Each number is 128 + 32 x the weight over its row's rms, rounded and kept within 0 to 255. Layers, rows and columns count from 0. Numbers have three digits each. The size before them is the row's rms in percent of the matrix's.

# layer 5 MLP gate, 256x96, rms 0.156, rows 213-255, columns 0-95
138:184102178137069124157151108109193111080127108158163181032153093164096121141099126154119148142047170120103165146114146152120112104134108169056116061146157123122200150135169127095110131165148136138120131156095140144182154070122123106140120118174158110176128100123132121110113107131159153080
100:144113080138163198158123184153112140161221163125174163133091127162086118095137127163169119118119065163119167152060137125129128135044139182115119173162096139113181159059148114142131121127121103096103157102061129113135154084156120145110085145119144109144169136129070131132107161100096117110
102:115115159110141146139161117130082156091104157121053141106140171076117156149153106164139104109130090079147135146174146137147158053114155162156159161169096100115148084126179125147087095184072124169130166139114105138125121154163161138108096087140135108147124142173082121175183136025060130106
095:062122165128085173083124049121144117118168138140116149083165176074157097167089094170107150104077106148091072131141071099115132118199168131126085076153141097141151142123221164147163152099131124178138110140114123150102124140134118104086153127156129206153130110137109125096167133107119125095
148:180165124200116154122167145092128088150116114118163117151122119138113160147098190156134140100098099115146156172089107113101072150161164116192126096140135135161207147115136094158086158090117175161168091126115135165097171092144157122102129158109144167065155134179163147076060112098165176101
097:121171168166155136140184158102140132099069102113124108094098161091117096166103097113114153127087067126099172128135111142119152115116063170134058117105132101149163071175192120135081129112095104088103073207185120126078127156146122150107122154145143131156087113129116085139117164144135116213
107:118128111144089147156159133132159177150084098112093113117036136133146127099111112146094164085129190093096095161112091180094165089095169100120117133077166110073094114091153164120104174137110145083148138125187071139171095110124146120139151171151125193093177100141094142132152144156096194166
090:147157162178102167124111120072185148135146124124098131180084113131119162129164130090178149144102183082095187099182153116165171141119173117149145152118110174117103080143154134123137139135137147070146128140103159101098131175097094100119152075184188134155166180059076127100112135115148184083
092:143109179061208098120085136143127133114178119104198122156185122101130125132101160091119098126082116161148139139133104167149140150087146140114123126104095191185173160146186130148098149194135166171124127158142160159153023100107113092114133128139130066113181093159130133144110149116107100109
093:157130200131145123195089106176136208062146084099124152121154109122087181112142125118107100102140104162085126105098141121162096113147092164133054136148127115150130131075125124141173160080110115183078144113096135176086159133105149169085123126074166063131096152137067100118129167151117112108
101:128131161188165092153177118170125136149127134121161153153082153158155115160167132122104111111125187145148155095124152172148154096141167080115108103096063093168163117125088147145196136098121097128148130123143121176139048119151180111146174148177174101164137118121119072167211142171124185157
100:127152139115138153131112085113113076149151122112144120122123090103121147158105073147122068153088114111142086123131135146107161174189144101099157166094119189099106179119154093080105144111095141111213107171126098155110144073093148071189104167181112136092104143114146094157145116062098077058
099:140089082171179082154132113141112180131103118126132139151097159103074096067159147129074137117143161117092134161160161126149113106115120104101135133075096125101107127127161169156170115107072064101152124136135163126072094130126108059171063139136158152196103188099194136117171135131091131067
103:068151124093124095133094141137125135056098134191098097138134156117133112160105140127137126122111129133124121143125076090152163088119194119150073093106175040187123137115144115092207195100141130129119123118141156090128107150140102129144087076102228103192155153139110082112103132144107149138
093:140096180102159141122101124119156163117074158091143161101129130158123140102189166120132154138108156077178103129155115089180151078105140168134109197093090130145133190179102117126125150095082094082135175125174132173145139097154131176128077125081140088141179153163132060124126179131074129182
111:144169079165136121073131112066112103122127192176111151119182124066082119123118111145160122138129104161151069131066133133119104142171096117104140112147088181113164171178144100135105120176108157089142132144149158134092142165106133082166108118139065064172143134097098127183178086060123100108
101:108188170111134131144097115103132166132183137109109128191094139127077128157093127160153162133153138130110169123060093169113197127144127140119145095127146155143169113101129188058140179140096143147075158130092124088097172144180171214107108130078188092102136105079083102098138132126123148138
103:064046125068158139124079120173121138103131156142069149122157146107082126144096128142103121130095143133139104094164109123102135104129137143075070078143063154129126106105174169073105172163083103177125144189164192158158150171091139122148074210149135150092144139108110147134108118140139111139
090:165168109173172066167090094137162125170136150109135062104130170165111093132125141166130098108075173114085137103106184101136126109139151107093087172095199091123109094117135107102106109182085127101120148176149161114120093151092193179136128119173110134182141182122161066184117124138117115113
107:166097164133140093089055150148107125107090136090130110103132101071145141169104138140121198146116129111126158116124133140148069111133118114117071131077189176140138091129146053113138098194156139054122152107190128110113187125122115171138151130137119112169147158100174107112199103129156189086
083:130171154113112126208151095142118121115100124172131142143106172086124088063120111202136115053106088092123155164111166155132134097104172169175104141077133116146107151110128143120117148173122192093162159116130143218114103155128168130087083121146112111123181153118104165107103095131095173192
091:158132107156143146085148166105147117147166139139146135130078098117114142158131110172094128048141157152088098113198144073075138125162108150079103121102135118135169132151120159129170164117145147092167092137089097106093062125081058158074140123155162105118120179114164122116099103049192121179
102:106156126119136122139052077131149157131142146151152202150160091107171147106123120103168089122184150102087108103155103094120127111144097146115118107167186098148195178133167070166123104113090171098138125136152140094094146134053109099187119112142149135080128120058085130127086140065173098158
105:139086117146168165110093156101147159126092117162107129128114149109072135087179099182114161190144073096125121147150195113128179109123113138103090097113143147105149133106095111137140089081159164186190118124120071098125115138155153111156079157138087111138160054158136155142081032116101096154
105:105151138207098112079086114109148147153162115156083125166095100133115087118088136130210082092102146085123160151092121134135162133097085121084158119171132133158136126118081149074141181125113138117146108127097152147188124174130139170118122089164119032147145121182141109161130183100169189099
103:097122127122124184138171128149159166071174165159181119098165097148135104141092046114155114123095089108100164184163134081147129171121129120087098105148125133068151148178197110093157119156112165151125091155086159128128155142220136071153128179121075138173126135095125113119151136118101095106
105:183182137115176177122157156079137080156081115149131162098145152118103091098149125163128188170085132138127166081141150128134145152099129161140145137132154102146118061127138148077099015146168130105124155106132161129120115131093123177118102155172161118175157067141171164165176085094095107119
098:157126136209118100067140163151107127124123167121112093139125190086212088069117110170130121062118107130098095080165164112139045115142150126154086142166102139180083111122091146145155133117135142084134097125159162167103081104137186082167138154150132110077123155117163105116173130145107155122
093:149131118184096110114151140091141161192167139134110167111169116122130065186097164191150160132163135115127172092116155121127138156152126107139146093098144179137207146182145158153154118095110160143155113139132106196094086139148125150103131167153175174152124148181187199154111141083147103070
093:121122121152161054082157106118138157099158167132124155105074122169100149127112138071103084137099066114107043117092157181112077112115141116132122098151148123146134144130098148097142168102125162129107092208180089137145087135138100153072104112105115166143150138064108089132086199142088131182
096:129060135106159114118178091097152139109106140122131085137125113164114107150111134201151149157075070101138178110065159150104179150079145103188112207150129107165161154141143055100080123163132136085110068137107114140089069148127118116183108113146165117150134126111098170123100172132077123118
099:086184128145176116145105051172138181136079145112143108141086144133136097169100120165122159180123167091103136181206144159064150098139159132148147128127098091125171116170128177157115101096081104134083153140147132134118066127155159169158170143090192113126124167079160092166136161139105141151
098:087122144143102111108095074111131119136164149152115105231132179127150129118180154151103141138089100173153161126081091117157124181119129156133120137149132136172175191194143090090121162187129125145120123099168143194157138123146138118166167176115148141124118192175100139106145195083188136133
099:099104176162190088097169124105122105092147119163126116158104112137099136145081180152136152170107151162108110094121139124093131129138165135145088161126155121135112108177150108075131061095101149150166174154136152109152173153196177157184094149128175104140109073159104054117122153083065115189
103:116142090106131109099104102188097103147115193087121056174112150108136134084157103111114139121183078107141138132137153148151160145133105137176088170077085098135097102121130115140166120166125170069161146128137141122111152150091128135121086109118099114110253111134133178122185083060154110158
087:183146185094157185135136102123135133153125116142143143096114103088111156089110134134115091154152104083057137120114080164140145154050181114112106119098117132111095194115145130156183100111158106085156093144153199141057099128105150135091124124121114119126147158153104174159120069153072158208
112:071101144153154174087169087125127162084105142115122102171076153182088140104149187126073143100100103100150133157088100146123177063172049129110129123126147127080126153104089156112133127144113083169072070109157134059141127145135094111090098090172158158163157095139143103106126087163128145157
084:165182225159113142095154103155078164132131093124144111145110148122098133132140145125122135134136108130061131123152158144092147099113122109133124134120071146116199201190183105143131128152096129134105093138087102122186132161172169176226153124113181119133120143083143105139161121117062084126
095:115181134180106131083121070163125106169129132149132123138102118153142122104110174139172071134137109071104167176121067082134167143129067145140099171143145125109153086114071163161144160140163116091115142072089158127114182155121142139085094162069179097196191156164099130122109172128095101114
101:107110119128123093037093102113124108131139113137171120176140119153131108109085161124109174118103090113112147137164071128110163079143062140173131113196140143168109140155049085101093120078135053141133125092147142177061156047097097162139098163118146141134131066148101096128112119146121132138
096:073164090093143142124085151118130163156154116114038144116152132132162133112050094114145148152147113028078160134179148072207098173111111121073162118062144100157171109099074127075130111113161107109126102143147125138128101156108138152121100141158144120185159151140137107142109109139119095149
103:168080142130185139130137100098112133113043110160138162140062178125104155159093144174106079130135084178096078116124058139191137103064162162108143094144125112158113169110118106123107120130118103110071102158141131166116170137154178095133159151207145077178146118165157100123124132157101126122
100:100067127107125099130101150140153173148098094130149130121119106124098145164162115153089122085165208125143153199159111167199130170136137120164152150131133085139161136137110149092117123083090078122148161125135158119113087102113184120134102120221069132159136113156160064130082181139106204138